{
  "d_model": 256,
  "n_kv_head": 3,
  "d_mlp": 1024,
  "norm_eps": 1e-06,
  "positions": "rope",
  "rope_base": 1020.0,
  "bias": "none",
  "parallel_block": false,
  "lr_mult_o": 3.0,
  "beta1": 0.95,
  "schedule": "wsd",
  "z_loss": 1e-05,
  "train_tokens": 152500000,
  "dataset": "wikipedia_en"
}
Each number is 128 + 32 x the weight over the matrix's rms, rounded and kept within 0 to 255. Layers, rows and columns count from 0. Numbers have three digits each.

# layer 4 attention query, 192x256, rms 0.122, rows 50-63, columns 128-191
104142117093134159101153125139093160072180143126128137114131098125190122123190150157070147128124105113111091205132117101142095125094133089124114153118138168117115102124119148137117129123155128
075100100080101204114153118153126127116110140134172113108164119117160120157183111132135157077101148084108150141141134138179116125132106140148096132201105118145095168130144116153169124133127131
154157134163136103153123148130135133132148154140123137139122139107127136122082123093117127127125133158115124093141083137104163089166156186129139132151134154158110099125092212137103128136139196
144157120114129103155148109125111118111101119158095109121106154107156061126161177124112129142141107096116131172128074130096095127120146137083149123178126127081088150089114154128087114154144135
122106159171147097119084088163090147121121118124116165137127122159132162145071178139120125099080197177122121084088138154119104093192124145119141111095130094117103116113083168104123144147124099
133145113137140045121130133153194151087113149144136100121129143139158140092101081101102152163095128178090123102128080101113134152109178121073135049144099113125115162125125141092127128117179105
208104087125126123132167177120169152114090127105134109079151133147074046117146117144160125179126070121137120074155131146145083120152158115144072100124136094117170081154117098110186116140093069
075158126058122177121162100152085115143121118106122135118131117183118103164168115142165138161188111083042141123151115092068101130178104169136127135119157147134118119104186150152110138089105095
191172140146103145149101156121121122171143102122093140158116147109138112121072130174112122165157161145141107095113117113109124068155109164052149183046190132125166117172106182162105130134126136
147112099152119172141137141134097125154126105112121162136097165176119105112107114123147093117087111124150124154159164132138147120117082163110114150078136150147149121178103119095164115109076147
129110139109112139157176130118130122127101093150092106095131060125107101133108122120134138109139099097147149174138101109117130091138102147059103157154142132123116138124116121148140117109112120
109136108139110101138136099137137104135127123107117096147146200092108136102120134147175140120119102144116120111166093135137100100162125147137112106094143155126134138130118137116139110113137108
154103122151130141115116181103115121097101123128121161087118148138085107143172171174121147164048179113111115132112145108143134095172115125105160173125134142087119102062178104161141104124105133
125126116174190118164124129123085115137123161132116160127098107165111133142102118107108122113151101114113105120120070018089180118099112117117163205134146184148153093094144131151146127109134163
# layer 4 attention key, 192x256, rms 0.122, rows 50-63, columns 128-191
122113182135117061112110116163128117130124111077156208117128115105129092107132091153099147092135160153144111131177141149143120152123142134122106132168187154146125147113160056123124103080130114
219072139122107132130171152144142170181125098163129160113116142119134130142139115094116170112066154151108123160119097110128102096099148086108111113116188092150086105176197175147155119167136077
131133093118094153091075118121138138143116123102093147132130120130131105097151118166128121103133142125159119088112121153231119148134107160145125112129124144131146094134105144141113061164154115
129164129168083156114124108162134176094145115130108138115132156089186128119154160174154100083120128042148109122173107135131090164166169173130182097148173146172076182145096129096153140117136128
182157133173163124136145104169137120169156132060131097112138141123090074152111117138087145131148089121161109128056093168127138139227154118094113113129082155122089133214136114110099105095179158
109137133130111117116135077145156148146171148103138171100149158128123142193122096127137103142161118086128099153175134114127118192148133081129100139167076107162156139139119137121133164085138154
139097084132150143176128147142140137116131125102132169125138126121151142098141125134139135114128111122160122162137120107134101165068126090120174103136079096096181132082119094092144120126137153
123108188096137118149145140157145148133121118128116099164173115112114116119121116114124157127152144166104084087161094136115138112154157132110152116131218134093095118158108120107154143128160153
127160146103142145120126112135089127124168121161146138138121158177139123112132184106100178118150127182177135130105124131112116100136112149115096184137078075134109122090087145128101129186155131
119140145084155132184104133126089101082172127211133110157106121182120145117132175130126145184103138172159169144134145114116146089085114107136097113168076076123144154084129161156131179181145125
118110158080117126120158106150100117183126151128087128138135139158114143176141137134131154114108121149136149120157135149111114147139110090127143110123126106139118116156097167147145176142144119
096097154089150122189103123154126146153135134187148167159141142095158161149146060078143121163186128151092060151091129112147169108104162096102134090118102116123136186143135061131141173152151107
163132137065107188119088126085106148142155170133160066095140103112100170118142092067118161133105097121100144165131163144133091146054180124105114189101087153078163111099200106063161052148106112
107117136100107144165099120074117117130180129105142131129177106159062108138156090094111128140144137128139125135181127149115089085083140189123163223082112130111069094132096071151127110129081148
# layer 4 attention value, 192x256, rms 0.12, rows 0-35, columns 128-191
091151125158125131120118151092134098173125098121143123194113117119117143142105108136119105125105126193120119074143090148173124143170087148124179113134111100135146139171096184145084099092118153
103104140102116103138180145137121109151152137117097122088175117078136097143215122112141120138185142117113145129093095180119181102142049103081109097137127040096064109175138084136145119111110107
140095134163078116108115134150122185128089074133143131107141087111164108144115172151102078070073098129111178113141136133140140151122132100122095139115103084128118129124186128085130180108136110
060062099120123151129130186127154169161045160114140131061113122092103111121211115077135110127103103117163146145137133154144156162093136148082149077133107098139143155130144136110173118102169115
147089163121156145140130110136146130193097155181137204182152103148100077145182120059184105111096173123154111121098155087068141152129074116145191139146139090141140156110148174145114106140096176
166166141076126082072155153144086132122153111105082126168068111138145141132102103122155151154116125119117098109141169114081069137131185116144096146103099148172071100132147034124135139113107077
103202124111112110120120174145101083152166078112088124136116111115149107148099135089172118081113126125123125173149133141117134120144182105143096088101100147157168168066174124125131143145169083
184214085108141136137089107129103150147138120127119090095103137143131141154104122127168144089140085100137086083069112107111099140118150147151159113211111127147120121101123111160181133157126079
146128112095178117148127135126139144121142091166140119165066140146117149101088134123149150099133161162165127161095086092085117116151140153128213127032134146167213070118116140103124129189125154
159182125174118087097153107149136153158182124081141164153143104099136112107075162135097120122115072116123204117152161143110144125113165133123086129118103118146191148133096090093150109146115134
136110109097117118143162194117115112128122124105177136208134112126085153124124102125126185130166117148141163136125101108074102174091097111129197099064130225110087093112139164080083124117126099
113156109090139129130073117131150089119134116098118141134056146112106157107193131103136141096103115105157128148175131091134112125091185123131132097174123157117152108115164115111135140105147100
213176112143115115156156117118106157157150176136082145084156109123126145114139110162159103100110154119068079128150104154092151156117104140175128132076162131153139084142137128107060107110139180
144067106131117126135128152124110180109174153072121156094142151143090097108088132095162155109143128118151165092149191163076144132108146156115111132117130111153063092144153071135048120087141051
157045142116153141092110156136122108117150146153136150155141098124127145145196144114144201129108163160176124157112087082125116138115142126124229141078165184108171125141154130133122136148149093
114095124080092164176145121136172152135109126167169124140110106164188094129068140093114107122075109139126081078139167115068125170089068081119177125091152083117132113145183122170094135164132079
135110104128096115141123051155148106116173124118072168098064132112166141176126130152103099168179158128104190153128131086115164114151162112156180098134158122139155161098152160115144136107106097
105062139127120165125148076124133105129168102115104047110122124141144124147192147117146074120155163067088088196121137105124151124075106125178135128118142106115065144163099084131138127068131116
082070141085143134121162091119090157115187123146085112146113119132153156108131118137111113199161131108123116115146134129075124122125093063175118123176117141147128128082062110128132157148155109
153072126121138134120118157125092086111131124100165104131073139138106129098073061136124104092116142110127086112101149139114127117141086160138124149165114125150130128131116180119151144142139121
148172145143125177140126092099158124138146108088136103139112126098123131118062106071096188087120096125181132158160118149199130081096159151159156128120121200093134153118145090148163125165122129
139155105124117151121109163138076114118149124119142137104111164112110110087134143130123081117141122119144118066136067122094135111072065137129135122157096116104188109130144101118180134146151069
129120122137108100120159149129112128184090116095099107173120098115121153087062103104136156169104158166124096165144094124150098154140141085140190125114137131093161185155123136124076116116137105
071148115129152092147155116114107095126061137173128097112047116142123119118109192160161137139115160118180145123090088111140148148092136150109147145107111191174103085141158159150153108138144080
125101158132133130110203144137103119165121157101174099069081120132070110104107176150139089131097140084176168108133138128115136117136126105134176137047128105064125135120145123124144115173148104
056086126136124112117127132110151064088103113136139139143151089137113133138133164127139133180112131140094099109163136140133170152124064126138169144173161127148150105129123150121059161094137134
171128107152090168101115096133145124085125130155116131101087080174105124097126116080142102134090118113126136124134082104151172144104060115157173102151127093147109117126138241115136119140120102
209126144153088129104089152136088178091148123154120160121107110157164142144094145093088083146120131097193121153154143209136135128105189149166115165102135165162110120100115102172098142130175160
134099170144167143121164083138091128072165130140133107110179132133140114168113157122132113086142119123082167157132159082141137116105158166156076150096153174175113167095159102128169131116121107
134105106089073146145162162175050134116158119126092163143130122099125171161095147168101087135117152119161122139143162150175095156151123118168047139120138032156119114128163140126118109074169109
122046170107091085077065202160133032109128135177161106142128134131119144139153119120130146147124140098121128163120124190115126147073162124110195135185131186133107102125136128159146103060154107
227089129170102102106106142125148134130111120142111135099148116098138132106123131135074080127118130115179082139090102120104180071145182135119086142143104225116111105170169154140139140167114172
190111104126091118117091146154149093069140174157107124090095092170131140140133078085181204204112128108133083148139099174140108132101103162143213110067193101144122124125098161149083121130102144
142119110101131113056082159141161101141128112162122145178052103185137132123123087117163172110137161135103113164113058113162133133181161104133138118096137099159105122183128089105096136182168190
171140124086108121113142124130118148137145147167138093107075178099159123132088131129141124117154127135130124103134137138062096128091116112147178140154177098147135129119142106113162133085099115
118102120121112134120089125159130069113106135121125146107136091149101163115150089140134093116115178123090123199127117137106132143143121104133103151144075108128187131135138067143150135092165062
# layer 4 attention output (transposed), 192x256, rms 0.421, rows 0-35, columns 128-191
143135099131096130076143152160132139101084099170111116129101133130100066122092116134150141169152129152139155129119154133121096160105121109106104206121151153083070078182082135089114114136143124
117129104106129141126131083140117176125157102130111074100132126179139088181155115119165100090081146142128136109178126129121076110135129170108108116157115099083146166098152167122140122152128128
134102185113202131109099106103131116137167121100146168099109159120137122076108115102159105125161102137161177115094103182100111098178088126156163126126139183110165199100151140140083069132106157
116178116169111120173118121108119059154154118157070139144119174190092135097079153169102131095163108141094170110112138140118121103119125098119093064115137059138134101098137154120125070133147133
105119123146128111133160114102096075090177115089100106128096140149162168091100066165155091107101114097117076103117101096165046123120115130141090110117167137154112107115117153139184109099084142
134151124136119150146120151123140168139135077164142121112135125102109131134174128124096149120156109089139164147125156055110136156117111125165105038130124133101182140115111176170101120115148193
105152157185105156123135086103134128166141145107122111071131162136125132136131158134114175101147166094083127120110128135106090141149081109142117139153141087036144132136089160155165106148130143
110161110106119144125172108165127160093098112089099112110143073188102093126113109129112161089148163163120123114133122160152122179183086070117124166135047144113117144121113127107144108101101164
083132120131076121101166112156107139122119180136164146163137127153185184112108117134117143136127139118104130176149131151107178117112141132105099141119084114135119147141089077225165154108071115
099151128167135109157156129144110083099144114114134085109137115048136151121128050130123090190149115099085080177109162100124121120151141148136135136164180115091103157150204155132109136123158131
126157079128152135079124111116185149143196183173114119100153133156164155125179144085093103129100138048098131143121109108103142108140153139108114168160139076125121146147090136111166108111137087
198160116153153136194134154109164156123110156121117189126174099122082094171123159135060163115102101085150122061130184130102138118123093144166097107085110114116082100119131087128076103099126115
118138099071133154116128102138164132164105056098146116148165147138123120135140146173126156114099124153135164133142149142107134161104130101128153131133127129093107168156129117108119114138112147
187158134151117123107089046105122076122183126154104161124161133124110151122107129161146105133108111110094137126120116098158088166123150141148149115149107130098140170080133155145124112118116196
119163072156156120140114128161155172070144179100137121145125141125094123175043094167116110155093146139089099113122129141124155119131086126179065126119124080148073155137083064172121167155091100
133123152173173139117113112158073106118167113120130147136181087204111175135108147129121107132141150183130099159110046146122135133136165143142138082079094126149126184106052109150113165112125146
152143076144142142138140168136080135159110162095144156152091173086106106139156110159152154104102126136101123132140085131113101195133090163170108116134113145138091105125142120104137087105036099
150155130063174172133108116101150147159152121162079108099135110140117098175137092103089153138127139120117119149154129167125112127124171080140168166117060107148152114117183081126160134122126126
157137138137091099120141137134178114120132153133125188109146095143110164116168084121098162088151136125104094092135118139104125130158139139122110137126083127122180139133187119171102136169108116
083166125146106101093105114169132162130127091111104131149159097089163135168141138125101156115142147152109096156144167163091162107105123132135111135093125140076136123123123099129123164107172141
096079090133100114182167162165140107165087112071090099104158151087084161137081145090124133134187126057129089156108182109128105152130101097100112119144200091185142125128097111131072144123142102
122120126138169122116139158178129118123160107199169186123058081153160141150161079158176100105085151216094166174158088135137142158188118086096150135137085114122157152129140180119098137104088110
157101161130099128086166187145109094080119136158100146116106155122142168187113116140103162093109116132144174141155165110095120078118091204148154124137137117198134149166150132226147114106159154
141163104127116142115134153062144184142150135133103155116089168120148108128149118097122121105172090129115112112113153139170123089121150126140129153082124127143112175143122129107108147134112147
139167147074209081139059081138146197124138079143111136135087161150194106147148107107147124122077156169148139127095130129062129101112114142133121133185040116112131124104106150138123170105185117
171176103099145092132099197112168091151189142142159135147117132131108128108120088094154139157122171148196153116164137102127120077180155056118173193121203073105147078146130056115158097141099115
091185074098227149118175148192106112077141093151170159115107119133147153135147137131118154105090089148124077133118139126115103109174125081142117089119136161082085093168111098142129177118135143
147131124131141135212156110118127122163135146114158099158122133113147176167127152182108175183127111171131123108143100071135168108114159135134113119145097134113116179137120130125179133128118115
118161122131118165178095081099143129169123105139133158097093089071154099161175103172192112150102092126098124117132124162082128121148105108190097136117119099097133094140161132121129126110156133
136124106144078086119102107093158123149094107125150089132169108167144122101179167134170164125093105106116151131095158116104144113101119124097179147133077114119126150148135117133104135097102145
130139071113113154142108122147111206157177094126177145131161133114149143144123188127125140056111127161118127081146158137180142160101096119079087084121111109134162103117159157133073128156161186
115118117134127120129168141144094120163118125057108173110088132132166103165109122089173106129136183172150161138137079161144145097131153080140167108110158106135124153169130163114123099118147185
070177156066116113095162130112162075137107073130160097149128155073133111109151132131114144122063082112097110174109147127091155169129120128149106111152114123097090115099140158109152162099145118
112150119071100085190187113055144134104150128090149146114170188057106158096093157099084125143070135139203097140086209105146114154168082207103156113104128117089076153126107147120138134141061133
069165204109131070112110127121093069171149148126140124152168066146167126143107128152078140160100130127154111115152110117147115083168100174152035109126099131073144151098074171135114110119171116
158126078131117111147073114170134173136108157093147109136217172119096138128098173097114182149090139101146143084118101096110165123119139141099166126078189111054111140055123160149111130141151138